Each number is 500 + 40 x the weight over its row's rms, rounded and kept within 0 to 999. Layers, rows and columns count from 0. Numbers have three digits each. The size before them is the row's rms in percent of the matrix's.

# layer 4 MLP down (transposed), 1024x256, rms 0.0693, rows 944-998, columns 128-255
101:504554469512519533488581507531548498532516568495515552507553497533521463486533483502594488580528516599589499477555513468495452536521522543608477488550515528530549516500444525527460410562502451430485471485516510476511479519518563482459505504475469467527456511532468502478552519531504520523444556532444531474498480487468543527550509526515539548561501560519510585519490440571523396503553
069:510530496515480412555500479450484456542513451501535461440577516514500450478514497528457452504547594521517538521482507566534550485517544514555533437473520504485526534498392546483582454509498493470499557517533462472472446480535454490464502529524533480465493504528515438527572434456459490568543572514534435497461460507494490499549476471557622515469551451479485460560449507388486495520480
125:477530526466540474477442485527482492424456500552523555480501455436518401464489444482471572478546568574472506511456512420487507505492523496549501570518509582551508469430496481530460481426450495576466449524486488507489492430473397461513518504513434524446520424483515483532534479445503551487483518458519512563547516520559551582509458495504492534541537565416507505455501447492457531497569
111:455537501515510513490516545452477494508493514530495446440514504577524476517490489558488425542562421506521499460556493507514570552490434521530454489560586433478502377478517526443483540434482503444418475535429520528497548428545426606428486522447552424539534524523481531489500571482533505573546461515459481521536462567518489573508531524533520562507549519446508513608468466467506563444492
080:483587480508499412521567500445477421527550564541554557499451511576546487473429483473455481486516519515468453430474502490445575477525556454486551426560541493405476469479505534516459515501595611557441532463472479522496498500495442458431492504462476463415500507528516478460496512546464510432544520504561440482565468527504467524549498472453386506525494511481497508510523524437463499533551
131:421524506424532530440598438570485494480507500508566496440499510539551469489502507489487454573478507506401511577494547449444480468527534501543504444538497503525569526506482561483480484466457520430528486500480486520485525467424507551493513494451496532502506425445489465520462534525487531537546491588442536486540484534544575502463419486483498486503506530507474447447512458584556405504466
138:535539487434482522482514525475482424526540511501460560475528517516535476496509517500511485457522498487545469488466518497497503502439539514524500563507616526524509398507528522559506554489524476455538506442585429465616562524511454556533419461456505438436518493467589515503514471530498437464547516541478505462553537491514425574498503436477454566506509469523522503531376452544461527523489
106:534509495513516447526549519520454448486527495505421470514570592520493532528512465484570591537498539540458578521489464517476484447508472499464524449518430533532451513590535529573521527537486446469507488556443519548538469466527518499462523500457512514524479490489533459540440510513470437490470570475536478482525477439508473521457539415569514493557507526419557522468501485491494458515511
093:434514429470472533562491512515531515561450475512588483523545517469521565549525447573522500478489534530473551503568440474546542473536532417521462468518528448470493510474513521510537530500506533500508521482491497461496510533498523542425563478578471490605462536430479521479541547531519565554452448591452495514523453581497446487533503507498479467498472530483510490437472467428515481509468
117:427450490471487488463480508512501492509467501561556504556520525573514430554505508399475517495479483482443519439506494465547529577527547478477470503497489465529499465462612534527501545492567510571461527490495464470452553378529487494538584506487522517473475511498454479501506474430487423556490580511450516485521497490468482568528449456488497548476506492463507476521490510562493451531550
116:501501442479575463508447464476439489563476551550474521455561530508565520465566447479423492493495533555467511517511505431436519501536522481479536488477532517540514525523473486401473458556501568526518554566481590510488482416510538448448578413482495492530522533523540530552576462505443509456473497499452536591515521495475453535485476531476465520491529478537480560464559465465552455538443
119:511555529511476465527439465552535496516444488515500540469522555538486452518510572496558487539497555524492513499544497492462521499471527469529524465442463429540430468436539525532520541481533446485467459421470475411447502484502581507441537534472520461406537463479443463432507469455522526564566520455489466406518511531464519428545452500453480544497541514401541492557541481527498457475587
103:447487506481502488518453516487448492484595507426540483529500484454490510567494452507505480476502499476484490494587542483456473476507482413473489466504431474448527448481420526464463548510466523528449489575503546478458512444466522597519513588510419487620464472469465504485527506516477468522388558481491481490504477485465535444537447498562491523452427534506534490457559591539544419504468
133:501493576511477485465472480446500525538512492485563518477526484533514406498437521458497479492458522530506502475434440525532535531489602555544418511525505570552554470462456454580486496514509612481532520497554470510406515463556509550478490512527466496447479466523536483508465437493456474525529574476501545511529477499499526534500443502529450610455555502521499443508457494474456483513593
053:505446589473529548471584561502422479493507536490455518460486535521452512451476541521453454508489460480429503505463447461462499504559513535446561565480563483474472479462514486482518498494491452482523551428578458505547506507516534564519528509423533420483526461490496461541493476475515485524496469467590516454577463494517556475545511502535403503522480515466423454507511552468561551459456
146:552551541483405424439475472532547527491595554510539473519456385501466467483528493506497538516554530423513527433474519505455530525485529471438476513475479533495458468518486519499509586505485462547481454491546463478486498527588494491512493575442520466456536479497521493439454517486490577492527498502527479539518525533477484543525429469583566432532433506463511511554426447512490512502452
096:430470523518427476511433459489502552509503572554554537507486463532496511491447440485416512504533442442519496441555449532449500468518553509455459460533452414552515465436480540517522541546412491466493530497566485525470512503553462523474437448502562542434479471440498470470512535449504553451522467467531513447380467448539451523484486507507512562525472545545529524570516460469529530528542
095:508447517508491463516482486458474517522514480492538577486499424501530463489492482419502553535528515485427415506601432457450500590525492500527537518546512536503514551515512463484467512523526417486515447560466419487450470508481537610455568499499505517542474438513494504534533463446533444493519535476516442469430488504536570437482526452539574511542491552519464558448552518501439443460521
077:483479506547513551442493535516439536503507468570509415461532537557516492434529489571472492547567442496541547509431475427525499565484549536447519533536510460503529480507515548482507534492475541510545554475496494510492542478422523426522509563563492504414426463561484491557514492461460485463549496400517501534502440492536521483508503494541497575531490513424513508478470473548482496555501
091:484508514452440450471483504452528563611464492491487405443473547464462541535466504505521458468570561535497534566510509531516518483494490503550503483522473465520424466485499426460550439511582522504533463569528492466561539482488534504472457522486480483459513451487408487541427437554513520500549493572517398509524484475546520435493503458500506449499475470462509505523434443490489424516524
095:500491521595541430476498467464489514476484522492532579481518513589544483551472477569529509466489529471463546583529474398474572463455421442509483452450436487535500568474523568522544491503517549470535542556539459464464414488536496517479478455481522476442511494454471492552448469570472498578540479444554519486516469564524467535521447562494477554447484442516540472502536499548531603557556
101:473504447493522486505492540522501524456567500475569565498530520570496453575581481539502438531461515524569524537499510561505521494539492601513500474491467558471562520490476482509449484469384446513497482445492467497507482480494443489527490545445484505541504485528535514477518417523486491477559523568516530485539488517477474570527497439490442497502498535469493397533466526532536483488498
107:455490524499494496472489548421425477506477473510510496480496547540514514489469524437513465514456562390463600522497458528485488509543486509474515546428473471547436450475580461408471502427475518459488587446503517432503436462600477495527542464385445429462514476567478586504472466476563570554497435466530466535453532492487506563485496479554536503478513462480451494482489422468555505584562
094:504506482424549501464501467477455497519504541520462485462521464515413467501455454515557481502533472459516473529432510489449575529491525532515474545506460458425489500474501590546514474473544472541412492445478474519443466496506450462466521552503515512559489523533542467501470525494540574503371428452486447556530517498528488569504447492482421474451502474496556497494562499575482464534530
114:458457498498534490560456532425429523554487585494486602455519527509505493461533589558527520466519512411419464527518487562514489527475526509434574542512504472473525499529415480479481470459456483480493454405542503539538516409473428397525513438557477508504474559548494524493507446475480478497532481475433546443508566485540507431468487505466481537566453494464459528543463466492551477507530
129:405506460501547512557536547475528454574496572479523532554467470600586512532527502438506531412460508500533471507525472485460488475497594560549415478482492501479509533473558489487521420514535505460527539607515479489477511457499516513452504575518482442516468520448498524485436513494514481491537457540482540560446471515444589484479493487585530496494439481526471436473473444489576453576444
084:600494461496575477505515548415442478439533508552501500469486446459500477517525464477524432481449592473578534478450538392474505494521521482501485505524542496521506469477495472484592445484489507485528534535532497526573506442469450437504526549530513549522507526502459500521476446499499500546511455544561497452520462567565505480511472435569480493503552514525553519508441430531476496443471
116:530518573486491504519465486509504418544510477515464552494452513499478478497508484518489486490516448434478522460520482522539501543541521430472527499479496495535460451523535519506486485545556521566567561585483492462438465415497520519499529483523469565493425535525489506466469534485500516511465587552572464562571437462485512488425521521549448515535495490531471560461504503432459464511430
119:487548558574500536490511508523498539476505544521547550475506611478479444512519474483472534492517506522454438483528471430533441471504492444476521493518511411450549471517438545507481492592493534465530434578545449516468455501490496521462522429521454523502442544487472439491512529536533485475566464458483477512585507481473500513493461541540521518467500457544467506479478412483521465452540
105:505560470535510516504527481390587530508515478494494479469496480548517525466495415522543477474595551488542472515477495546531508558437446506468495603502547501513585526493531521514502495451507547455536574457408484492483557503560507457486490465492495496400509454447469499547466513524510511501450533500514433513527513502512452476454483467472517504512456525519508490512484465431416425476483
079:465568457458506455460520569537477502437417520537551550475517462461495490530518510462453493453508413448415544489523555544474416509519508487531529562453544523445523539439551585542518521484410490485469485459541450492513553461491488475469482551507490506445542551612516500493463574487532553471524469515490500490458485545592479511492448428490487468548445507549487540517520551609599519487537
037:545480525530477502446541470494535486528522509466491527435486520500511499492462448476467494481534504526495567504457465551481431502541470547433534546444539539499492478517547528517445561548503477511461501591455525452446561476537448476502463554464491471548568449505505543540468502467500464499551474478493470472491453544550579507572444474466475537624525547486481547571477526492541516431528
112:548492540505546486490451494549545546467492446455527488467520536483469551508531498568486476499524550496486520503501467437461482511517441588526459487513521469426507557465428483514539492526437512420542462464484447495510549586526573468525578481476518474504462501409428500482482545473541587497394522533504514522457503482537447468531490561514494458539445557459501567518503508478541549436522
093:475498497491583532508515404461402506514456536536453494539424452533530554526526461515541472545475472470495555524417486557534524507539475464525436513470450498522418455478499507552542491522485487521592430484552488497530512466498419501398494499517497464514492516490537581536486520525486475386569483516456511515444546534476503485529429458524439550540537501452414578480548482458489555471480
117:496491514496461467468504483482464522454545505547498576453497468502520476547531525477471489452405523510472496601467557395460419472398478559440461445523526507508442421460521488484491478575525426529532526480467476541517452461445553576544490515551555542504523536576515557539491516450494453519476531527444469504510497593526478463539494480582500482488490542513498524512501509476564531503517
139:506437556547517513445495559545509476523563463433496506522486432604452509485550448520489490504512486483520549596516485605506505498536485447485473433481533570496531512571477461514446576431480527514484449452498470457500492525485473581499456486560456465531592566502511560537512460530489502449515559510495526505498534502512511496493449471504473589507468470496524434490514571574493457478530
092:472498504594498456427483509473513470502493483505583475555485538540519545529536514499522472521488475487510499552560509407491488461541539468511514518494488494519537447472542536479437476485451498495497457520448471481477478489484529491428539490471471422428510565457460505503477479488443456486539495540480526426498490523494431578547490504481541419475535503493511560443465494538521539470482
086:461450544446533486530546511491535491524447580465500540523527441512526476521433498503547474490545489517568464553501510587499470436424483511492464475540451487462580504496498597575488431443478467490519478523475482513474568465433536519462468523501478513529530429429496514519547483542493445535438466462504514491509439551563498567454518557468471506545502454496531499547545513481551484427513
113:590443542500479429436518515519534430462569548550551463599452514539401452473507555450540521458544525554487539546440524480606596510429473478443547496530479603543553485569479423520537463406390461554529508561477456453556520526481538549497498515519520465530511479511505549487516468546511550523492542445522448522513429461555455492490505518473541463541494505455480439517523494443491469550499
098:503519482534536490519542528512492514530542489471495466494433563516498529481445436542469478511470557518564537507470518515472473501537516511452489564493472487499537491457544455514494483499430548527497443498463519449489530480474546513480488495541486506443559521493463537465530470557457477548468484463473502495457527557511539432500531531465449485462481400579496504449403519515549522413463
096:555465501456481462451480505515469511454507486564485478509468484478520552508464520462442509510388498494475445510438506436597474434409549460502449583517473520447519448465578650454567481463451536547531496474383496524531495512451475496456496496466501588515406479492457519573538471517504408480530438491503532539452481508453496500505489449491499499440516526504486500569520543456513486431469
113:519496466539517518491503450507473431476458513486495496490510515530481489620468440485506454539432496448547525546423506486448471525511552487498426565472490494466486549466499568466508478565402558520544541540492546584517556582452486531437503518420523462471480522452581516449461437457436553549512453454511462491550447508540475415541481494476526541452452557483480512489434518505460547487519
093:436440514511544478393527504510477488455474533511530486420460475472528579531522503470495517530437475520434508441469476439526406477494456487548514515545496487553555514527431535404477489483511503486450648458517544598467480452521530474490506487426527529519544530536544499521448453557566544509486488488484487455521487486495432534454500514466529505539511503445535525535480552509585463364538
098:507454464495439551451501452499507549496475483553487414475444509518488515485400533482522549566492481513541532490547512462552472549495543526517456526481498407500504556481590478474526451572507455562543465530492508501589446541511504551532503482473472533505497513476488543487450509443417495462519533553509481497534495537456443589537450497572557498505511552429464562520491500495518470539527
061:520620466452555583539569526498553485412451501436515482451478470497512451480478514480569481520504471540451445576525500509531459568510579523443533479511489561503504499509532448518456482472519509501467496522510555501516575462464522476496450550433539563548460484407513508495514426443573519482407508521461498527501482523514531480448474466469482482495522500465494448515438480477523460486535
100:434416480511517385497535430465473493496560490414546538451519502492457482509563447415550489470477503487446538445456469467518508464567473498469543514581466436548478560465538480521494448425437467497528440454514498456537532537412463532480462506544508507466468488461505495550487522546493565505524457486438453598456454453505583536506487448507484462528495464510526460524503465464506484495473
102:530501475438512451520587525469500467510457567443510554520472498540510481525559478462545515548467534507503495509493570473459454456501420437532508476436501482563476534489481451518543522539530526570465481456426463485577510579484508544558465507500518517531460484425523533524513533442550429464498450482488500519492536473477508517510533477502521510435471547448435429457467517500459511467521
096:525498478537466456490574508490511470556477530518517496507453513493580532492519443510457456474492566511512471434563513484478477504413500475499412475446528485474424496498471508357581475501525461472441498460469461538460468487530584568568497501501533404478482494584462486524471468561451478489569550438410485443469491479498465420510516530435467446505515461517550501533464535468550517510517
110:493430532499489471501508435507526459467435538485503478512445517460506556476390495508588458544523492523524369470458488469574467531460455539545547577488542509466494530579451486499504507552505517584518530493485507542540466482524488369508532565455470548537472462498507553418516541472472436461515419446433543488452463485507585515413516526516553531447479466534456497557534455509483558539422
120:495561476596509567482501524530508481573479466455482471544466472498500521482514493523440484526503456538507489453523526541548560422504486484468476432397473497503532500539536553536565583547494486570473539485490496535497435406452442455479529461414464468580436435461464497442533483517522467544466538509553520532562534470474508569553542468495492489492569569497516541540524537473456433558525
112:498498437470547454475513453526440455538565513476561475536477512501517489559468531491460438501495573455431467600423532468628499519449483606482505526534534466494528489481521411481509442504447445485468462483491473482542499463445500453546450529539547506501480566553495555613524520506499532512505474538479438460498457476546442479549415403521490521461495527392464516525448397515541563521478
097:486539475503490559505530532514521492465397471529518553503499498575433566511493475540467511525533524501523475570513441523496562526531492622463493549463519531521589468456500477571486531502534493479460505486542531499534492453489582457475561531439472545437485551474469465492553531564518502506516595543565429470499500510489477414519456513444500564514468483473498497481514495478433475552505
079:460542439481453497498454484492536551506436498475484502450506545458473525482471462512513442497545551547485456538468452462548515547572453461523456501504478528506542459492460473529546497510512605538505587503442532512552487532541449431421518507527460432548519502461548519502503526497481471415531413523484468487550425538534451499478446534469476540543467536517455484463509570534470568545431
116:532529531525474495508535512519530491531481518544495503489474538566529494510539499526564479455467469477537497465470537551475466570493487497455543436521491536473556486535510519506411501534516464467531428495492513506540502516457416534522496490405546525421463494444447451507449510479535487462507491458477565548578547440462487461557531528413522561513511528457473493482540561567424489511514
091:466377486451494512454497475524503466517566531478496556482484429565511488567435500525518536530478518433434440559515578533452567474530490507494489538488479503543588503531451475528492549413495465558503511484547518458518502532463466516551540575537528483493431590537579485451528461484481477488458556514464469564456470541496464533511492446506469451555484520477498524505550459508504473403510
# layer 4 MLP up, 1024x256, rms 0.147, rows 945-998, columns 128-255
103:554450561546477490519494503543487488444497468508531514528460486526488508433469502472497483526492458475508514482467493557471508492477488549498498593502448582577522492523444526458534480518546524495467522448524499569520518458502492484453532553515496527458496433479544507491494536471555520536491497582546457600528471550446471504494451546427508481535506558512578412520508505545569506490471
101:533437529555482581529464447463521429504499488522513378540486529498450487500576466550506492469421445458463497556509516593507541526459469500495508500533477490473520526546464442468503521591448515492567511419517482518479503468484528512527461488470524587528489481462475544481408509505478475500448450489474465525455501408471469593475540523399510511489488539472446409550493523443512461424524
098:490479448542488536403583525554493473510551485478503517562492524490487547550540496525545514611535467463491547511393515496537497563442547473491521464608473476587578493531505580500542525469497475405552527535514489493437498471484473553451457524491519494496484476463502458502516541485469542487608507535514487517517451517429533479456468474550476545524428428508478569511414430537495472473441
105:546530446555452457481559440462533468461445443539500557435455502533486521448495500502489497527456493512461450529470491458499533430590517591461522519467535451502485537465439549483485498505489552522512527577467482496447541480449535573468483498500513538461462506464589516514523539532518510460454462483541479524463445455488465547510573506545521594519504507519450503514534518487505582485518
090:545490539532479531519465520456455561551496528508445465520521524479476448554532475468493501506475543552551463510500531517548490503477498558465481534426550497472382447556554385455510474495474553566453511500449463454482447514479531497512539501430449602450583511526574501427468481477513545401422475437553495528462592478522496572470558498524562509540578492457511560508492475529460515496463
102:528513515496507579529496510494468467513519533418434528489465522483506539510524429553464500501530441433470507487533427564520490557486552475583521488485536464529496490537524507482450587478549426513559584502545471516507470480563449524550448494538445530477399452535568434561431440543497444483540537480536519424537470540441480522519584473484444498515486556529523485514475436539501488477484
096:473524516493573415464492490521478551509454420522455525441519494452513579514477526490439504511470454549584472462476489530518496485479550440450580503483513473514450512501478531491510441582493474552483545491505481496495494552515467528553525515499476520449486499454464438520501564445516491514514481364542519502471530456470509484485516469435432515423472551482512526514501603447529577455501
101:447505438481528489523513510484483553506454537438532496524463473548529529559512458489523529561535590560555398472437539533520539546526465511485546507509467505556461496478510406480464521511514520469553560455555490496544542515401502491594567473494470518537510493498467485454485528513504471552558516506476464475479500533501453495466523491511512480519493549535408499482487456534477484438482
097:488540505493490499507573480532445540489523542505442496573535543485535465482467581470493443489421551547445531491529537561474498413533449519542478470427572540498531455485522473469457435413462536411529518537468486513466483525481437438464434582473469474457536507559504459534530492497556526529532461463470541534465527507538509485529555450531526433477479434487573521496536490471481497473506
107:543454443532460540503531439499453483443493516493492464439501514505552457536478447482537448473495530479509439381528546493484536568514492449535423477539479503538491541528439507572509499548526547557462543481494496547493541491536472451468462508481570471485484510556487512474443528547490481484526458484439451464466501531467500479515589535550518461461540494539485525473463554424525527435467
100:467510464501486518470445468462475530550582518455511476501482616474509507517518584490457409473507513481487491464561462521474511545544484502452535525465478427456480421546405514484573501494500513500423551484466473496475590502518470470477558606540465463493508427462422493564487512409515516479500504473458553479540577494475492509435462485491533496449464525489540446514583528518567483513562
109:486467476502498530464450532462533486504494492546478488497491589457458447520546466506494534539520487511521484497560522513497554461529544536478556544488557496577549456506514436474513452497434562495541529506569443477482501509457432495567460435507492492527498455506538553533504531536557472528514487563530459491495422513551553638491487541568470495435471530508518471541568554542533466433507
118:461481502506436531449562487505463536506527509500501572441476494537607481433437530437521543539417532517461440383477463507526461521492535535490495495484498547529552467529474491572510514458554547461536493453507539416462527484480509456547473533482456490444546515474479446464507560419520466520554526520460522542486525514544507544562474491531502496454488493516447532474497500535487484494476
101:465473510488559530517513541501485443477498563497384511538547480533405523498482529555538513405457480516525418501511528455515509456509539498501461421453464444438504494547484533554524459547476498547550512565476459499493557521527531499581427558463563510517448531544471516513541441575440535472561485525495496563467546426472507508481483505554503473509527540531465483503541435507553513604498
085:541511496478481458481535504485545553446533502540622424502518525512458503484476518499490493518480508448499483461516478458476448490474537498518453461476482578478465420567446514500508505506514448521517525478474568474500534492476581485540550548548454518524458483526448425545600501518458536468587475544519450518421493567501477561548503465448489566485437492509533555449477505537481535525527
103:510482439464474545482540462489466523507547561529505480481497458483462454452480490495453525448504544487382541492522393532552539489486482529550427486563529570468487446565478497490508598517517604510486502498506501473409597521473475524496567515494507460533519562476527507464504495534524459510489470482517546451476469485533495517449557474528513509545410561496472513497465516596516474460476
097:478487468454520491404499449533498570435465470549403457535541535467539503499471469539400497521515518475580555491449469490488500454609505525519511492529461490489454553511529542533521473461483497522488512465533508499464502541572499513490469479522535397504496502501494435526474541520555477509496574492485478494500540548509536499451516512524544433509501545492602491519553531481568479510439
102:591598473571522494467466483517531497522515548407500487557520491480550546468437439575455440519481524574493539495562474607539449440460526529583421448425493470495475502599516466477500509503514440546448485428515479515517395531527523474568493506513551565488490474477479522520460472523507524550584510485538477555545503490553418526446465505521476527531545526452559495520545496577496405483465
103:499525538447474502492534498433463472497598424484479447483489541527502559484504493488553487478527555492482552481498591503476500448436477509449535539509460518509444437538538560394563522500447523552569491494532518482568466481505472512471486483421518434534457489461427491510413531514533511491470467503543476463490566509520477494475528565523496494531475512514507482485519480570426471474507
105:586547490483528541446489485470475515480496491559495453575480570499560517477531484527510517479540434374437461439478471467476460528480544498453535510420542521417518460537488497504481529480534417471487498449394467503533484483462514555522466530523462476485428572503509507485539490471461403501504421446471435479428516436475537547506506433457491455496477518489516514479530561495482467554491
102:532458479467498530522519507450459500468604492440553480488454544481553483472466493418468485464501507460453485493481463466442464526551550494514525458510532604497520423521501552523493503520463492580559455449553495493477509456559482523606472468473541519446507450451502519486538536562505568428516501480440537498457458460573397464531499451546557510482480515517420532477544507558528487448570
096:520467496553488489498497519563552527504478466524552543493461525527569532544476534550518542550481495489490561467555502565410517496515526472460464506526421536506520395431450489500472448478535535511518466573465471508488481466492468490533460498590557612488506502513545463566449514471471536501549515462581519559462500558538513456435423473500454522542484442533551572551556529460476484482500
092:467494493538496547515547471489499469475493407492480505450540514507541480578421504495478515504403506485525516553501435502525444502589504560473537439513398537527505553466497565595539523538513504477489493434495453573434487541584487557534505513523522528462454527428491489469522486491435544506545516535543500486456538442593458471443546486477488470512514467534484568457499449409521454476529
099:535504438475428483491565475504503501523516443499564437491475554435479508432506518546444525487525448443456515525454484529530500446538530562525470538443502519510429495494591485517508520479519469442423519492533523524504497499484476453505548530479542504528488452502431593491481492494485515515501436499500465540466469568466475527431545531506518466461507469488631509495518561532564455514442
083:484535475520484536461433496461500531450520510588475487530486520436506527429448492549504521568487467501512583584464527502554521513512479403557490550432505487534466446481466514458481499434479465490504490504448439524457474538457527463505484486512501541485534523535493457508552516491505513498444431497479436507575481448494416481521459443455475549532551476490532508534525436486483539479539
093:407511588482515466525497486562535523457547503458550455527509478585487453474448474498443542501449421457463474559479528526562493514483488484433520559428603432484509522529521528470543500535499425528497450582493519539457481513471497555477485502506470530548531507461515525473471423543437531484504428410507446500446553520541478493506568569491503477470499484527463501530568524500467555540428
093:553556526522565453406475500507521521488499524491408507470454536478507508534510552473468466541511504525489492482508445513554473472490497565445441437546509486443480493532511501442561480536480477462540511491474511434484458454482552540445526546454480565459520497474461530567560514485520427532506507484467528542509466510496455492464621454628495576450464425530507485509462504508542519502486
088:544505485561530518490475524524501556489532433414477482565523429503526633476554541511467501469527510518482528470504501526418462491505493516494471523487457576597485476529498451510546442425539397560501549480458601481586464522558485546607473585532516509524526510464492490448375474467450527509457541513451512453463511509463531441514482517525529480521405575535493527532587501553481514537499
103:488502557500543489505435432508485533530475450541502417593553519480485466562470508427484537524489409519497481464513531479441482495489504506525501535463542507499466595507577498542468416516499500549468417506489508458542540517446466538513512452475525510548377494493522519469514432539457492507505463465500485445507560449479594447471480523549468461509501493480400512541538517473521478572563
099:522490531565511474524506503493512472526490507492506561475488533435525600442552475513479473485468531525495473539480506606420541522481448467445430447555543521533504548423448513432465463479514500553559562520487513446421463532538444527470504564480541492484459498480468506523540566580495534471532532504475472488524494487474504522496572466473560506533540479509487492529526464494477529548562
110:492500504529489489518489539504519534497454498474481484515430516492510447423507516488570564483413484515502459484499458509487449466433526468467521538581509518458470475481496538524488488505480523507580549489502534485489522528585624449454492579565487468512480457470401547451518513531540520502461481563481525513479469490546455467496451469496533485467514538553517446457417506492489484543439
105:496509581551476508547486483511570488476583524531428520512530478453495453491529421470499485474522541469494543573630472608569554484484508462444527507489480568515458504521523487463496506452478530489511509517538452457532504527529504510523553462487452523471572438493531485478532545562447558448485505507484540594462514561535539552618513464482514493444470427522434491500480457505475560544463
104:466503417569495528500482547516463464503466453477511572438460516557568514526524521475510495504525476437440532496450491463485522492551519502512516463541512532607435449501534531488503526453514512510560524490552409438492522512471503519481481447486545494565516514484491534465502505521483509484464521578476440492480523462519469515466529515607513492566519474517446521513477470490521535536499
090:523498519488529416511483524471467499472475466541536532542439501514502507451537542556518438578486546433490514462497471529491517523511478495548495513409500454474537573424471477432484532441468541482485517534531491548453437477537462478524500484528427406441511453493509496546481494490478553450532417446407464443494569474509462542445450461463454519449506514547497505473495540559404448485400
090:514535469493482487489520570486495482503545421473482474481443548484512486542509519462451551448540465494559542557562544517490428474522609511514507559482461511495461452469489515573536417429497514529546437495470443489483484479430477551561532496434528505529472446600489501528514489496515473538510427529575503447464488432509447494448560507495523484525520455571533521469457564536510475429474
099:518552472487480500494596524527471511458482505500467545489418521601448502434464511530535465506520471512489451510473496579525500489527494521470483485560504420463452417426547547490488567484479558517463476497494471466483404525484514521461548532499578497475483549568531474467561579481534497498534466516462472501558548522442502453470558466455544511502523478519471528534540578506527549473536
098:528525532500473513481565529527517513450586502502484541492470522530463442507531483461503464430534458496479511486475409507465506520436582514450550526539572489453481495508429531534522523551495492489636559550522554522460480504516504463467507480464463513575514515472526367494469457484515440510512503426556545484438553537522418498528548515516474418463520568490547485494489492515476403499517
100:526509521392523522505546586424426515478486484490619440507499518464521540511455562469545546486516581541476491489460513485537523489468437499503526586510553548540548506586508452452492452520512537475479444464437414460534534471521460482363605542545529457514542493482513479479462554587486492495468445477557569434523512576461493527504477449508568495465458477477481528520501509476519516493466
093:553557471517468470549466485491530418495475489490515473509599489471515481507550573440508529513450491457305555567508494512512542458576517476533482529502465436520419464474534539482508553504505551445510509469498460456483475506523486504460514454540507528506408494483526501469490500555531429445528467536536449548472506428515511539517500454536571510491437517500584533527496455569524423470526
101:430489460556514505531516563455509506508457492511509545459523540488547508602464501559479396452551541527505542473468532471504467506513525573586504530514528573533537532565492498522455513503551450519482457579566473506445407488541460559408561566527473501543540451492513483519478501486491481529531508481466512547446488540585573496538510489518493490483562470429525497465467532538528500557530
107:503521463489495507487588518453466543556515502428497506469430546459485476584574455512470502541482448506489498431522513569494522461459558465487567453528538537446469472492494480529501509467484566495523527470453557467524413579514534384497482464471472551462426515521456552552460543472546473523497401491524481489514492538510547466497496491497495474510529531500492510487552451515499437511515
096:541529508519563510542534492528465517504449441500578527486468534430452493491461548506543513494467516525432505491486509542440523533464451450476591495423577521528442452516504541509527567452517503494519550563443475539461523537486531557472524469530524513465473546489521555516544416460551527521478411525493510468467507446555506491488442443463453507521489461493491528510542546505557503547498
101:529423513575492542526496469476496487508503423490467537543479540591543558463509492515532415461528345437511543467544477486445529434509486520541516532533454550540497520536506566491465538516532515469526454449545546514464491487491551515494438582457423493544520476580587452511515511525463487504487486458521566545603419500505456533474507515475464485456515536469437468504450534505473493484570
100:535504535415554533527534457480489492422519507556418520539457534498536522509538555451542444511452578478485513508531526417504541465520504463495494499493491459485463467523560531393553481519468525465524431535538507495500535550474462482464518507483471488510462539469529576525449534451480555489477468510472470556498457455443514463475533524432511532462538506454443512507480426520561476486485
108:539504538539600514521516506558490505583567492467462451481482459558436563490486528537488553483551530498520507560444483557528484396482537528511524523541549460545412470537499562507502491435562437494477544545521481481617525450494472433455602484487439527524477470494393498494508514497486551487537434530561543533523464541473535464461465498507489468494420510470461495567571490531517551493451
100:558458519503416507501482487397495526560487508507401465530552526524538493491503467572571456500467547545554527515470481453471529550507510520515469503478577525492479511452581496449494557457497503500514572505525535497433468485444527435478513535477478498570432484521505515529455538474576497497527453490572508490497464515489502455461480512500520499501515563469537477450454509475455497453437
096:493456510504522462542504512550503482431513551518473507536499500484576482477528493499551543476458446512434476506538483564548524569508518452467431441509528482536539446493480559509465461513471536479534470496446522514472546585473540487505555495468467585488511484474525441559513488474497470552363512474484519474519530502479521548518459494524472535438484541455442438455511474494466504425518
084:540468453459560478501499453548457553437398435496461490528536489481419460543483433464458529552469535488497483506431502593529559469518494626515500490579505515498514403500444445538448436511589527400479529428484500585503529522459534518526512457548553470489495485493480481529539509515484554455462549531553525510462505496509509504526492426477513450511470511516487471485514435508488467494471
104:448487457486532478538490521509464485414491512488454539503422552496500482505565534509521515552509553502456516488521520496588496472432379513460495537453452527526562477535494519538566531539508508509566543529459514568481578484501486517499538597485433549528531522437445484542531532520520524498533500540544565524423527528493484557504529542520475545418455533558501443585479549480459438523512
094:568510456532512485490442520511506482582452511544471503486500476524496519513487512565546539602532494537447503557477521522554433540466481532529507454507558554533550471507463534483501514616518485551522567515435533490519550543569473526424513492521425499579536525468497525518547545513477523507451507554486481542462489489492510446526447444523454472510514472449544486508462536526489550491498
093:521474496489499495478502438489563539515543470565529501477534506479504582477426549434504533536484547490510470518497488517522565508499459498536461515460481506516461489477538570513500527558552538486496518497508498492523574517491477495569546488447524532581494515551475499483523494539477560484504423520466498446497493499480508449467507466579511459433424555510551493591580496531444517452568
097:539465483536469543502572503539467478411640564503530543546479529537542477514494445529439504506469554485437500487552523476458475530435467540591481451496475474459481474555510566470561464483546554398487572548493457514500436474484544456488570502532503515548469490531473463508496483508469504479479495492543459409505598479461496490486530569489579475543481533503501541512491424429476512557517
101:476562503503564526551444420493512453518545453546563509523496515518550493524541502497483470542522518461450514521456518466438384487473570461476461456468482446511456488538528436568481461492508557496587525514499459462513526489529430581520588554518468477525440390567482465402469492488492428438468501519543553482442524504456528499439490435516560508470492530510541466436480477565530526506457
099:523528532479486560515526458555438519476551509562508527482467508489563532472512443496523497514454531562459483447523491488479563432479477479502542439476493565475426412583468539468499543555503515482440511526541506522458542479514520541485485466501405536536439559469531456509495485521524516417502571499415476416490556501504447512564543473589507516427435535507401512507469562436552445489473